{"beta1": 0.95, "schedule": "wsd", "train_tokens": 493600000}
Each number is 128 + 32 x the weight over its row's rms, rounded and kept within 0 to 255. Layers, rows and columns count from 0. Numbers have three digits each. The size before them is the row's rms in percent of the matrix's.

# layer 4 attention output (transposed), 768x512, rms 0.0285, rows 263-298,326-362, columns 0-127
114:143158168137123128089114176132103080150166131122097149136106125096111142112151130154085128137156155059126099132119064150088158142139073146072126148149113185150074099101194098156125128153147170119129106099069075111146204084135117116130144153101148085141162087110109079144192114140119123122104121090109165151181110142194088144177157145139169141134093170171147137170112165154132124146097
108:105144118121110112067082187136177092155112163093218208115089140094106105136163130117118065082128129159118100118126163145161093115094120110116090100138184055150151122166073174131061095108155153095123139158106130107126206085124091064122147099098158089188145115152131153122063186146142129132132108072172075163142142083217125134082091125140075149164111110118068148110177122130119127077159
108:097149139152128177150118140069141131120103125130104104132162067118149157165217096172118107091173110095067102100123120118144130119126122125197125125170083120094128142141116135131149117154058138108116121066139137122151068079099129159158101134074123115138172108148073172165090068208157075098161106119181210148072143122163142136117120122125255112135129127069093128110136138132150083086081
109:158088123127132131090134124135126120117147108104148153080058151159146110150135120120138127062153133136104153150142090113075151166153151069121103093129172140132156066120122162094084111152173134149113139115150108127103198168138098158113144136156105110130114136182136097137110164079177129141176156175134084161182118103161034094152162120109094161149128086136095137114128113067107066056106
104:088187111140133160125151148129089033068141053054199174150125129106068102107134132136124097127080157122061121123127166155105138178071090061008086130085175050079195127167072144130172155157112066111107151166188139190073143127102131122133099163151117099166102112158100098088157108138118123113066073121169166124124131089131077166132138134127129173097151140111140179114093132161129097171136
106:156102091108184154187112141165142145103125138123163117136172121222091163168095129112103101181106138121146126078105182175108107095090156092169162149127137128073170120099095149101196114075144134133136093123188113127126139145140091114176106054098145122089139073148102145088092099107125122087140122095157088122037104097146115131055157148104183112113051123100122144071140146066089147184185
111:120148149106066153103071101155126158104148094135124091158122169111181108141127112050063057092147088072113068140176135124118196109112135100186093131120195142158164114166087109139109125115155133055135127109129129154157106142105144099124148141195148140095159166107135139132176176151131098117121111138098169124137058104191161143159156104139140171128176051106126074150149101168106166162175
103:142107079079109163159128112016115127142144075103136057149121093124085157156169047148198087103160171107151107163130151186114217107143181131149144125147163159094131118126153130079152163091094122121147086127093102124147131135184142105190168123120156126080122124128170144147115162201169068144128143115151098109088148139099126145100136123091041145131138126143094163100098147143126160117156
103:197124147126081107087131116071201126162149171202152161114073145111135138122124114163116097142136153124103066074125115081099130131123134160168174112098137150133096126123185141174160120133122142119126129149146182128122140175146162145182087094130144118097141180108123162114150158113098103125122102255123117105118089175079129110130164128149175142116092141183130120171099142088104098193176
106:134139162119104123069117163127127170117127111150120136128093126101101147167176081143082162160066107081102111107150106094115173110076141121111174147195205162153155096169045126127150094146062139079148151127126058073102168124136116153092097176146114098122145169152052121129161125098137111120093151170153141126191102121093163111110124072173104114081116135133156070192113131138096118152154
110:126122101136079131099145137124109130122116059166224148163120128120107092112183119130084148087102096116142063122151155103150129149159126096134103143145109143155158118123140078128171074145148133128176107092095158116080091165148081176116086140147057129132101181052148096081152155133082096152116117124137142142129172095082114140185130106137134114126137121123182122118138154100111137166152
105:107093124170085092144138127132118096183162120121156136077138138084118145160114151104126090102102148080118108141118181116191137107136158165063102132079141150079110119152131094160050111134135181083151113118139113111080110061100167095154107144131071123131117122096194122138134175101138142127126139141092185097181080104148122130128108154144192142159223171080062105081169155154100164078145
104:151132129144087125103140119076164165119127098128157095098091101168130143092126139108118136165079159119079107086129178076154118089107124111099085148125155126148097111088159135193169156148071106134087084132088112129094134078130089129118149205119091144168149137153091132147165089134138137128134095121125092153162180171165124142116173174114035173107108180158089100074086139163122141089120
107:036115144134147161174149135141175131073088156119149164096087103118145088139114165119218121103134151190099063055127180172073111102131121100143119146100104118121080092156145121115145087084092161121094142116162160117139146068114161124142112155064136115111085190125102137126092157135123083167141088131137136041148125167142080141113125129176066079107103194128139030142122151111135050128076
104:143123130134193128158138125158071161129120229150079119120167114134062136140140139116083149163090145241147121115156050026129076207067140120163137120083109088097119126136129113128159095156124110095092160088131080131188194131141133187167094186084133110212154176129143112200129132133142126064134127124103062079128144150118121103134132132110204128211059108123139097102127149122142087115128
104:138112179135125104117116095118143150200156169151167088143086110102126163101146249158156104159125137072142104109164169130112085133156164118155098087195126102141112115097123097173085137135102223117133150097157159145110135074148178156144114087109131160080137120154101123151083142199139175117095117117118103114093128169157106115083128083075178173085094113170153070107183147071121152146087
107:159155130125123103155120120089085135040094116139122089165149196140128120112148168167076148147071133053160107081165167102145186132189139101129111086170113135133123128086121152130115148078158101107168162086155167138199136118151117129127145078099071113137112085105147162112125108111123102144092137092126134138112113136162101117139138076141171146136086182124085094116137140078167128129131
109:100142123150081182142079137085097049158124204087156149180088138103099146099119114098162145098156105023094129106135183102183155126093159135153135100187096194103142039116139078139123141149160091107138116204166147065115150178069140145137118114077078126162129194170141119191060162080118151159121092135136097103181113126128140195143097148119129134126098155153168130137123123060160071110124
111:092115136119118163166151163115142124085117040070173100125132155119147111119089171108161133114105107173143142119110126135156189092150103114092118121147150101104093138146064144109104128082092156141121095139111159161156177151115226180103153113075058093145111125154096099181077133101182181180083121150158149141188105075142144130098139115110227169200123066112119146157107119112092167119081
109:106170153147137155137104140139119154108127116147159127116112113057153111122106087110113159147112171069158157122134122161123101116108141108077115168120100143084088205149122102095146089136101160144133167112078160108156150166116084121170091065121104127050130209103103135138074201115077071161160169134141113131165156129079134078137147125104159167083069161143177123080107159108178133080126
105:132154104108164145118134145159097099056109162167097129121173127089110112169081116205080182142163083176129150104192096132101132116127135102135159079115122132132152123101122178092106137102120137153101158129086150156113138143139091167122121142059047140149099146149107142117135100090105117096130174171137107129132130150126191146108109180150192142133128063165168095077129133072122145122140
111:120162052131083156154132142058146124128087071128083149138103121171118102205119149118113121153124126061166155130132129081106151078153174158165116138093131170109125204144177161187174131165124139142173078094114140155148128130067108161158123095108104170136078168085083133137117072144136170167105107231142176127137139159082110134037128136083025063077110165074180116115074102138157134114134
106:127108131134105134119078129088141131108122075169129112113124172160154130124191182143163123127183112133129095116132115195164171146171108141067086107103151150163148089130107087141133088119081086122108138128116049137092161133153130161076106114110088120162067108168130138120150099164092086120107135153157164155146117126191119091157119100102111132111095154187148123141097200117096120111109
104:109124161139137147137115144161120143177121109183047148114158099124106141137116177134102110117067159106130174095134133124125189145129121110149156130113189087098134123131079153083111121161090165164096152170139095143105172198179112161138168142115172144160127135145103119093130133115095170165127162135137147149145111148167153145115115133107152153062140116093124119148114216125154169179133
105:174127134136175150138191142072112129119126145159132123076124159182169087115111145115092143196127128128117101139128143108055157142113209110117133167099151104076074168165165068106107061124184127187120117103114195096159165166151163155174063123160067091148150118166141090123069120109132087158166083118107106179121143075110116078121134183097098152131080155078099145121112140115108153162174
109:152139141127169095168130130142092188102115175198161109142216090135127133135104150111144135111114176087086102097118181160173129077107148119134119132176072114204134127092112093113152116160153146104105139126072171131051122157133138107152095096108116123101112100150153169140098146145100195152198123063176130139107168118077161164151153069119125183075139177081111127119066171098156153167120
102:126136157105082112092098158080138116121174124111147115106170124178174159078122067128123169095133076105122040122104128152150140149094086153118083134104101106153138153116157153110092117057087149171086104104137152100130095144093147140157169132146167066116139142117115104150128106166112175117117162129085085126158128129160156103188091122078140149128183116177136194151138150109131122105122
105:109166128159090176168093134108113116162114147105131122101203144143157180131145102161128107102159106180137126130166209148149128154076126144109131106149088132153108161150134116084076081130133101118096094120205120149130146096161126123180199121169106125128147116150105099152131123190161129131182156188118152150146103090084139137189116145153128133112152159132028132115163135138125109131125
106:139133141119089065003075085113101103150163095177126164108089112142087122108110133070118192120212174160121128120118077091195070125109146086128112112093145075129147111071127103102142114144163152155170130161185111145110132105128115136146122157076124199131119091083189120097104175155113184147119204123179177137074123078141188160080148187111126142163106185115099121122160118169099136194109
113:128129160137138135106109119158150145141164195152124129164132176096151153109115149156129146097099116190120137021063117119130114107134086150085154128136120068140125125102127174110128142094190157124131063094132162109156159059094163079138093146126088163181095159139132149145096153099130125088114132063126200101142082105144125169172144063157187125161144125085110101117170104139133125116082
108:117159126138151173121148174166175114048116025159144143143071162121156134141204102171097150122134139146190112134104127150129145144096122163155145164080126133102175118113140141126121141139113175126136156127130101123213122149117098104153061091159171106215121228079153166168096119145085197101130124134125114124129152059103144164171119146152119093125135101061119222129142172126166149153091
111:146143104134107086106041073100180154161151157133170095192113144186129102091121090137135139074116068132098172130143087134080117117100102123122133146030140150198157114108118134187173136155120160168114110076130118084166135135159168141120086080108194133166118163163187122158099145136094155123183133162096101137154105107163128090099165168095079155124182101145112133126140176154129178092152
105:125155138125157088138116079090132086119141184164098125149201135139117144185190186147126154169184146081118125154076145146138103108164157122143130127162105121094112135161147085131096168152149204125144115057147130123114133093010149124172057150091120061147165103141174139108103070114094071078121166143171143110128120171110105126135120166138089095115138112159152164110077084166165143140114
108:148081096096103103051129138112132151117179135146131135158128126082106119128109119097128142107135095195097132117151135110142159150130134140104113149138145107130124094114169118153105101118145149043142147076137098135105122130139130136168143119115160216153106141131098078164072143135112137125168147085067171100158116088101078152090146125111131156102173124128116123134100117124117137124101
104:159137128117100085028086126141095146104167108107100108141176165126114129152148143131120119185116178102175177151062170124080168113094103206158118115088135141180080117120105154140162083108128099077150142086159076161110096171087143172113178135144117151108100108153113140091111142151157151164152165152107100145142137164123130129110172125076162106135115080111119168128114158154069153137118
108:095126156154146104135157142143110117114110037153071162056133149145124137093135141185068111141136100055218125100138113040129097102119192101165157134125103099066126112116092154085076105156144153091104100122105118121081058121159100122093098153157144119106139131117136139119167117134107059142143093136133089172189125106136128104115137131162095134143078049077154040138134122163090108105102
097:095124143125131096139151103097090118124191116091133170095172125176146139196165163130206123166145101147138172127111108177142098164133195072111146212115135158133150146096066130181128166160118086101148110169106134151142086116089090107103131182098138145117144132111162128193139159112141095152135138153094100140137127102214044138157173179121134115172157091143109100088093102145136071132090
095:147120172122092083064086157154084143116169112143120080199144130106106146168126094150166173150160116186148135127112090106143090054175139146148082166155113142170159173095159155106092149065114127101178117173140067073147098118127082097120129152075102150130123120113168143130141129102151100137172091125077139180164128180162129139105145141132086129156136182142129184127168145075100114146101
086:146102126115162151105082138140152108109157091080134126151164116163098095159111176109158105147120091149117155181151118107183189154146114137100119152174087092158193154104096151173073168148109172118130104109072129130176081140087120135114107156136138086152206125121158136127100128163159116098100035064104092183027066108141182114118107122131168159149147137158119125107109137149173100159151
102:130113121111161175186177162162188154120113084126147123109141134137133107156123131140077131167138158185089155174141126120053113087117096139116123147184126162153141138105146112170188106116081169168142161129154092178135111141134121165110078108147102134115101166129102151167144098089121089107180080100138134169101105169114120117117154167171124116076108062098190108157134123148140141132119
101:121082096137133110176143127094157113206094086168115104116096152142140194174152090184141104097152144171139087137153121149154152134101135124129124106138180180095113103148170222066116138127155124086155161182084099113154168175109151149143115139131146085113156123129165134144121151129077146110118176128067181133098133098105086134169098140140105080119151103100180144185132118169147149165142
104:114168081108073125161102158188115101118123155096143125146108093114105135155107189154189100153110123100121133140131137116112137152159118161095154152096127088136118179154156160128133177124093140136095152152148204123140101122126110172138130127080119151099149148150142078102149067108086133074158115150117158098168126145113125148133128106116069099123150114096102192075099104156175158214130
096:129152179081154092064025139139116094105152121142137153095129114142109161158162133075141131119159133090140189146106129153192110085091124125123148087086148152109130123095157090154154125140137157097129117129171052101099145145136120141115139156149150089108134114161055121109128112138084162077153163155171083128166135132154099162132089121124144110143173088145112148155144145115142130128154
106:129175125096136143122119057128130116147131171133101098138181090107130121126157158112061112158106115118129085111118118186109119115146130100164157167108068146129146144095150131184117180086165142123160039139065141176109112184128123095145100103082148155127129178178149122125179125118106133093116131133117119120105133227150120169128169125085189085158143117098117099074120140138119078114149
105:102176157183122109116124114129153103177157136133122116088093117106164091149093136096189093118181097220143156132154165129121154146172158121122092139144134118140097170190112136078117123111203106113109131179166148125134126140128133085146093148143073113110203027091174128128188111126120112141098128083142102059134125114156104227076138173141077138165152145135105133168123142078180110210119
095:063105096134181114220178099093238142162101134172152089120121141170142116124074088132141097145112100118087144117152099145165109120081111160109171171175144164132147154102139063159131098086148072102119087200125130134139136127081090138136147160153100111131121085125174179078131082129150122115139127137132123088131135140105154166156086121149111176074156092116117096109158128134134131116079
098:135124108075149162161147111122122123205105216187121170116107125118114123107136146158129117117079098095116108141102144161088165138070141146167154088144081145119139114156174142148177184161074158168168173132138100149082173135121089099124104185066157065097156184163106101118178130159163102089082171145155127082137154163142144130112103128171100080120125124180170091084121118132135075042153
094:141139172127112130035091144142164120088115111181138120149161062116127132108192136139130122078173137164179115132112176179113096133176170110130097129101150059193133098099127107140118154136095128152135126052134136134150063068133118116166151161139091125108128126165155124086177180119121085177134119141136157102132153106136162088124104165130037118083105198170142189095101038116087138088145
104:100078131155155142138136145073166151197147149119095098117154154143111087139143105132149121186119083049100155164161124116113181184156119129164138068101134107110102110122095131145139078206050149082119118147063095166152147151161095142063149168141143116115148085090118192132132142157115161120134119157053150120162089118130127106125138089071154130086137153078098123123120181109135127152154
096:078064079131156158214192091081136086164115175110117103171098157164140141105163097179171163133128168171089148123133136153095120114132101155098201094161160201139085201129156105128157127132096127147096117132100201093128153126112161118147141187141130091149158106131197093063056131148086161164069101115122124090126123104159140149169117133146089131142108135040156127127110161112094069160121
094:093101152109170112198135085096101120179099100141135156167150148122086154176102165085152158116140069123104152143140148128175138117107121140109125121148149135178155138127156136111078133048164147104146152143168139049077109123100108090132145141115126104145157120107161197192157159080163117118146147108129160129128080091169127146115111165167163066167100194141107166123124133125139094151060
098:073103117112124137191185141093101120133131121143024115085150156094117120119108075103063135123100129137115143135127138111154097156100150145089132165136188122130172139119134163109132136159122157103085079148132072173099126172151058146137147129144141140100142192124148073161110149064112089092106149098147136119156119141147111055124085118042133139161133136105065085110118189152165145115140
100:130107136114140056097162102174110102171134169168120231158099128138103135127192146154123091149135086149139136136104128083096121069116154157170089071138151132145138158167129139136085121132117104138109192145128132102109124078127126114175171100127178112117046219139154175096127126121094117112111083185132162179139108159192148082063099140101134163118064183152154144117114104137104092100094
106:049071069103146117197169085121162104207135201149153113154132109088125188119136100198118199145114125114084103151129094170203080093115158081138170097127125152141098111124170134069090141150160147096139075119176118079106159097109116079116127121160116116114173118159147110149083127107109131062180133119112171120118144111167113186167068118116124148148103145165097097132164184123139175145093
094:106167161120183157115084128149151115032145110068093116131185171109197099163076129088136123099136114130051172076130152074076154141092097182106111123148072139149141110045085061085175134097096083118135106137142096177127132130145108081101109138140125128178111135138180171114116115149139139090132142126178097116087144139159115132095109102087196156140125155178164097093121206081156127156129
093:100147137156165163187110133118110099142111114132092127135164114130122105096087078174115094124095087057121090078118110148144118105104037115138142129171139086178178121096130134138134182126151139112119075107139111142057191131090103146151146126134135069166101158124149162123104147118188134119178118158156173093093121153122150095127160156089161136155080109117123121084090119182087135104166
094:106137114113115181136172122117112155098137084147159112154142106134144092116088151091124118163183155062116112135145193153136112124075213146057176123166170081112116154073107085138122084143131122146123075172064116084120180085103124113102112098102138170169097132096164100128135116109179098121171128142187136098162222109104155165130139156167039152114101161122132087096093100114138140048137
107:179162129153075118125102100141156154118119108190125105119188126154108203075186174178129138128107166104111148121152103168173171165106133132096124061155135148142114165090157091126130141104176160169119140121121106118105054100150111123155167133093139073140134132167159131143114108160089108106112071139170133141126174123182154144169079117111103144086156102113143173143145128135132152140073
108:103166140085113181103151113116155112041126120074130117112147197164120144084083090084154087149090127124161104162107097099135138147117186123109119113136189106231119122134171093150142092090184131159098042151119143133097100088143106126079175108184058101092109115107089113146151114128132145163157199191126165116144124085113204127120144128161071117100126087156117188135118089140135099151144
101:113142125136139170153107093045121098149126064090085102088090080132147132060153084136162135139116139134150123106127132232149021150125100117158125103133126113082142121124127135086153158147100114146126112097138129137106181073122121155166150137126088165162163117149112104063115159127147159101137167169122099062164113117156156085142152139173134181129101070184133139141142154115133115149099
093:142127107146141131132109162117148159112115076106127081082135156118051146137172117134122100120130135086130148072106072099126142170158118182095112156132148135150122078158110113141081083071168090130103176101108109106126135153095112102108176144168112130174107128074107120114158150142155184177129138094179131052094134145130093133112150183125107163129105177164229184135149166153097168128089
089:146111092137160145167123152166187099156097161113166055139151200087147137155110142108132197133158140117112109180155136126161143203141127130133145035150146121150133128141167140122155113101170185139246015091141175069192103137145143093158102121127111149109116092153150128124066127144163123118150081082143117168083111152078114104085087116174109089139088084128102149134168173119090125148091
088:176077073158122106102179077148186152124088156207145115150171104133071140152153147116100142142115147137155142106114064136158102121162139166106093172162139134139189150143130086170149067100154145109098117123162092168121133115118191161059110094115114131127116087157125091124102145157116132167119097090066158112081101168122098144168131137132113126116181120152137118097113150172155064211151
099:144128147113133138124139128122083145077129110091122123157120160163108109112129127126122099174096184048141106153011107109150124157145149110105079163136074086181100150061119139132117132145099138144140122109149119098090082132095164169040128094117115113092086190123165169101133101184148163084180122146108156133155178143138108117128110130179094096095111169118183103172113170147146125158111
096:150100143150149133067081123124114148115161163154168179125153085108087119176140128177143098066161170106173157142083150126123107151112135096196106118198112103079202119187102137128067135205156142105139136202209099113131146116111073165170151103106161130129081188182159108119153176168151183129134205110149127150112137119167092121141129131129131162119108104052110051113151149139155114078160
095:146094096088104140160158062129130122207129097116175142145145120088103110122125111142109135157148106127087128139084205152132113160120112122106150144146152155150149255162133137092111103082141083145134209165121147133144127113094091143134104160108127126171089153118132169101106153050094119135172183118078166131127107137140177155103130092081134120144129151087139153096167108171099119148105
103:114140164111136153123134096066154141156127170131109169095123159152135202161170110202110103113149120142080168103152148145116157040125134126145138153138100112108192119123099047098081162132107128164090150144139128139141169123141139129167136078114141189120115175154208138145071069146100065115107114099130192143132142158082108143048096134107136178154133161062116129181127140069170178110124
101:117165159118102123109110146133189138127145100181121124162073130136139093115091084091106089148112135076080141092178155100129084178086075173132106107147139152107156136123129103206127066124117164120103111115148111148171141144129133149112105122186163108149098166099122163125133151116170163124113081166117075095153156141101124053143137066107117097132113088120114183135092130177097154126096
089:149138141123160143139142134165054112067097068129109066067175105104229089077103140169164140088125143174124164143145086058143116096170142147090148122104154090146106078078129132124186144172195129189116149109073147076131088078081127121166195109126126132136159069110166106131132117164085089133100137121129063123140156099095108177123136158128072129152144194101132164094152173079142111125142
111:165155159145126136131087161128138139137091159110126106155155091089168128135173169070150118138112153140089094108100130141122140110143165170110125195141137116101142126151135139145068072123114063105123098104167134104143067079162193103105152176112101141135117117137112122152138154095152105143103170143134106105156151083142118115176145114144110110118157121149109128068165119188088115123110
099:114132156102121079086141122156189142174117121169126122088041089149134177104117152105158120129121121142162114157107142112139148174071221124133095142133173185142081106116129107139164115163127173105140172107109153117146125178153132142153086151113143111124172129078133097135157157167091117127157091139151121082130093171120122159134089129136102119188135140130138109137119106093139104103185
099:139130125115048150103082122076143160116120112137088094105089091140158120131235194137152083145102095132135136128159141143022133119124148169218110115119071106143091193154076129134103160084114117138130224154072207152135169122135071210138086132095161126116141176129164156075079085086073132124160128141112065121138088148142131111142142085123083136100109113132125134122102107124106161163106
095:124131148141157146135107109068126091194082117147170143084102105109120177095126079137115091153076194127119118114101114107117125101120057163158134149085128160135145138111109063119109154087156140143106137103096108095124109161099144095145126107133142137135119175130103157150155090170114148118151150122156077121130165147088132159158130137097088129109106080120171086115098077203069099101108
# layer 4 attention value, 384x512, rms 0.0229, rows 135-170, columns 0-127
102:159146143064126140083127126083146127100136080163142148142141189115076087078114092123109173076126141189106109164048074126119090127106117089092071146141142162156142099128130133180145142152094135160135097127111143125124105126132109119126152114101139147149087145151130114118078125181158221143108117118130132091136186111148111139202067195135104101150100110103155196095121173074169138131149
094:129086182131098128156118118115102138121086112147125153143127161127140154148176134099140137187178152161074147135169130134106137188083152144140181164110150123136136065128072163130102101099172110109100043128161177089161158075150156115139114125191095117131182111136158114120131181216151111149158130080180129085067149030171125128034139140151131137105113152124173104132170161152153153115110
099:102125093131126130155121127118128137111131167137135139080116108114121135111132140072153195101168166133095103086132120178080127156172141208130105120089157106102126127149135164087169137180121133125084133127090104139115149171163157110134155149049131115107097140146188120126107145150169139146138164108152125148142148064150144120133111122126163093142127112123111157064083151128141225120193
098:144127142121119150121097125156158147165093143117109142138094079115132170151151125091120197168092133147126154114159142148070141153156138153134143163109096179127122149149078099141127154150128173131082081167166111129091138131136110132144103083128127122155139127191162111179087101111144125156134122082116129121124128154161115084034096151117163097144128136089095107125190101141134135157103
099:144122086165100117155153108140129123117115156146164113160116147068077113096149123117122106132123126127080083147142124096131151129112099099187100104147135066111147131152095139139078115125097110135124099092072186164136155118114138075123087215135143125133148118118122083159119153124127080176114128146100149172120092147129160173174155121086130127145140172110153169134144145155083155187120
099:153147121114109121108125136146161134090139126135119134167177181154148155120153117140111116144106109111108135100108190138124126150116089149154081078140166070105144157073104163165097161117170111134162113122077186131090149131143107186149107144138195113120140134142172126124186130083123048143080140198122127098165132121052152145182142180146103096103129119144087145109145154154149171113122
102:118123160133127076138109091191128175108113122126108208117101146144128139137084097195136148113122120140130133140153131093129165161082150109148132174127119195134157093139153157128147150119103134100087125130109115163114103163133136108127177159127136078099169113064169162108123132169096136121113154125108171113148131119148196114111154115104104147125159088121126103194145121103124108133071
099:149123131140142128134151133125138118152146170174056112118101048162106154140086100116148149074089156194129145147062145154086101186125149178204173150127181161100139096139161131118049157120124087099110130092153135096120092131146106108124145156144115128094119156149140102117087122192120046146088217117150111180151133133168139106141142080129105151169175131157163140110175092154149127122109
097:110153142149129112037132112090136155097100158118160159114137194076156202138107166106163142081123093133130131123171103137147071173096095129152130129118187103115156087136099128113142129097143170129139167137109131113140159158205151127088134155164114120089156145149141131085164111133145196151183147084092104097164113128089159098117167090125186113103088122171134111176173106110106169082122
100:146117089102145140119151151107105170154131102137113179097156153172141186169141100122113153092115114109116171126162123053121218174154115070108138165168145100116165180134167144136169190093082174114166137134084084096128154144080152106117121102078167085102149162164193163146155168153118121088152099136121136147125122087082131137162107087104086058099140110132139129126154113111103116149116
100:128136104134167163135113114143111132148141085087102111067120077118153118182161210119096124119103093085153106124128155163126106090076139117148183100166083106158087088159132144048151073124149079158162099163124174108091154128092149133144137198107108122137193178083139104139146117111151139122135116132137152168123072127107157125156093127152111111134131129062147142101157125120131073120171
100:129138133116084091152129136085116162118133143102124143160157085133110154132118106129100099140136104152140091115108166048177103110075098123089179120152090107144133147117150096121049143117136110123095099110156090126070098121147185130095075101093118092103167098137095117150104170111116101113182098117119157112113149082112113105165134181109141117011146097129145113135183181082178083145119
097:149093142177139139124127144153161155153102136120126144161117103119196131107139138106125166179162193156077086189085134076104158150095112098135080118111088115186095106224161139189188186134146125135085143180127148162143134155132139178136119137168083182125116152215074167159188175102150139072151139112170133143088085149124124126072144124186126144148110151182167123124097124071090175136118
099:135095104142144137117167133132133143126149128162093125163089155128128108140085164096136143149145126176130123157112124140075097094113143107133150090097125156131133101159120086151181126157113175138116101119179091133067139103153152080123148169142072143086152140121087127116140121169163117144090161202121093102101137154121086165143168107107139138169086145081172132149164113131172146121179
098:109154149136157118181146147110116138082105137094099165141131171147116129196146113158093177132118145152063075130109055162132136121188114039142117125099132140130133130150114100158067133088108132162146152031124124126132150121181144154133082158113136109164101131149192151099183170090201074139103141115181086152120183117079095122113129131187155098111205138122099094126185131141168092086182
102:163112102095108156096140131095151153109103087113152130158163119156146112142112178117100105095198124104101145068163153115095100171140121082164110101168125085180091144130174137141158130159136152142088099068097146117142141072107115182078090132163179149122114109138141139149171128156162172103153141133164125124172179145084118051146154100156151120145049074138143089116179171101108113080143
102:124171117137166083119140099179128152147102134150123108158160181083118199141103133083155129179095132112152155073132107104107136170077119133120106170135134171115142162103118093137167114122093072102169191159132138189137125120169087126126155138129161166095093121068116111143201136118114138224124050064141119147171133142115189089146129121170188127188177198112077140155104149146136110131121
099:118106142143092110200097110115131153145104137136120135155166104144159178174110041095171107129175133135212114101135085134133088208111162079120125139162109152070127120114126066126079108111208114190118107150117152103041097110122109121164140128132129072073112146108171111144119138143092099103089099159105093101162191074087185110122180155145149074136132112085181153103169112109147119131162
096:158121115162177121126181139176133153132111151167128117166140147172167119122123104091145172089187139133122119072132108077112125159104140181093140065099162139134151112198122137118157161139085130114178115075045090128128131129155159152183168106094107143126191149163090153128099130141105107100109121088158151104156147127106162136144098108086118111166147133157118150183165097165153092087117
098:124128121122163122111141129114162099137186121139095162119151149175162107030129159173128107111135122087148177170131083108144098094141138081136148128156122128127116140086131116151106116132165126142149100178132088123084091091068097145099138105101122101163077124119127099135086164100127100085132112092150090117143137100130087122124114157155140056114131096131143170176136094187123170125108
101:149126076103071114074120093145157125137085155103138092155168203095130086102035085177107153159159128097091107147165108130113159159100131173132104172131113144131152116126094121100099137165090117145170141166136152109155137166103127193094124146094154102097082134138139148103179158132107111094105146182133108117086102093118171146161095112167125171086128087097097160151102080078116093166050
100:121096153146145157170122114182147091132143151125113117138190158091168126147144095101078179109134143111150146199098101108054119060146106137131130071148077218091083151106173108109156040143098135151145094160088152121115151187147109089178147103144137181176147156104080136114132140107152107152157093145078068213149162203159157148146163157140102135162104128129063149162110149098102071105107
100:148079170133131113148133147119106147166122152164125098119145112103139156122069111113130102164133112150069141101105145151162191100167176159131073112168129178179140136137127090169092084124137129162173131131121119125143087128115112139091173074178181128162155046164099139178130065077126119078133133128147137175148147110177139113192136130121096162120124171117196139111134110075095140132145
093:107154143129119161145135099133139151081180135097141153094155159121068118071149167182111126122124104112071096103138090199124088128138105112097041095113169118110085166095134131138142119099131171157096056151127143147148159133129157111108196160119153125139086126133073162112131157169142101112105126120108125128121130162089193095116149097130138151141176146165108092102092120112112152079114
094:125120128093142119132170166079111140146146099159165137141107172082102134124152108106147070132141102159113121110113107114064211089083129108167105152128111142094162159161115082114132141109178119086137089133137169088071106038097140155134152126157127117122133085132200097156080170111132153156139112117111126114140109129101136095163121085089146131146169148144074145129159143104084198125171
093:106136092061087078130120121135100136154125115150104157100166174107139126140152201129073129150129157153129118092130108129102099122160132111183146081145098154099211111132065112106051126173174072147125093193093166142194084172124098140148122148101105091171122159116072153109114083122148200151120141107129164115172083094099108150116182119145152132181149137128122134118123100159130086167075
093:103125141092131139120101144099135154097169113098105116174104126150158162090168137141196120097138123074101101154093144145138061129125114137130153090123150076098109073131151103123115086119148093134095144101108136147122147200142092117107158105157123146146130126124075110113128134137153157166096173087133109154107121110170148150148103129150185122146119100090083145100113172095150095124153
098:104112103109109152141123159143131120112135129155115113056111186082185095193122114164097159186156155126083152075130144100152122104180125146104141052145138114199086088129124137167109166176154097133058118091144106099117120138155058145165144128172120066090097118078112127090116112123132161101115152090166134129080135171138157131082167086105162120162165177051119134106104120171080113113132
097:131138170126106117144090106098126107168119147104123140097132152127121090168144152165126126092049163144128170108094181157146088135127099107126173175113194142158096115096103140138160076107151166176103161160163141187095094151141137105142071083045090155161150147100134106094164167187125143158097066143124204101194098106044111098150116169112069119130138170143130065139157116112163108095162
102:166105175123104167095111105148106154147068140111168107129173111113133187126119123131148080164186123116109119207098108163110187170133144117099103122152154138143096115190059192120165184143161173112149099145103167170090114082164114066156129129081114151148120086095175109114181099123087104133138151157171130131077111106145120096139103087165216130076192140052186080182153161080141179067142
099:140141113130142171139204098147118112114141123116132121109083206144169143128137124107143165135136158082114178124101056139132096084112133089122107124152063138104115079054181123078102166193108133136126132143101146180130117069133084115172174148074074114090077186129094099063114128088133084149119153114108153146096108107094115131078151085124119131116145133127166157068152159058180142146106
099:142132152132149115098117125196126124129109138093127133143120152158108093088113143142092168134136108095154062147089160138133087088113137061116165113128095139146139173124140163176097132096153122156095110185184087099166085153143100102153107127180201116103153138128180088104138074127156163195210159056147099118158080099146119117143180112054148135148150154136118103080115110151148183129082
100:133146102095146157127155147101130081090139101124149175163112173105088127134119122176105221115108083141135176091111163103075168091089105056113075041187130159198094084108089127158170158160183147125119125100183141118144135135073143152163160128185126160116194087146149218135148148142117149155149131172101106127135089165109150163134175149167169162135146132160109130138105120136147142191193
101:186131131107125149144095135161135130135074101109117105163174070125136146083146105119125115140135097149131124063145138164074164146095107073154136165084093078179116174140123112138078109117137098122110131069113098164164144077107176148133107094180131130117168138169105141117131137099108029110092200119064145098094144110165123097105143094105132165090132138142183151071146053110098131176109
098:128133173103068132132106109147132161179105134148084117156160155108156109152090117139106139083143176102159121148171122131168141132111099093132155158093176113128117238136101155161146205126114141107118126116132131124160060175125143126215131083085156092173092114146079125168118084183182142139139116154099139126108125124133116148101140084152178065159085139156134128125169134145138164123138
097:149099152128100134098131180156145129179119147104092101084142076136160158141098149137111139126164169166182133142136071120164128165167130122137082154167137148084075108090099122136176175147148139090053112091110155068139186089178091143105139214162095158127118135112164142147187125099066086132145128182115111143183080165177161166155200142157164184081127123091162141131108121130137185098170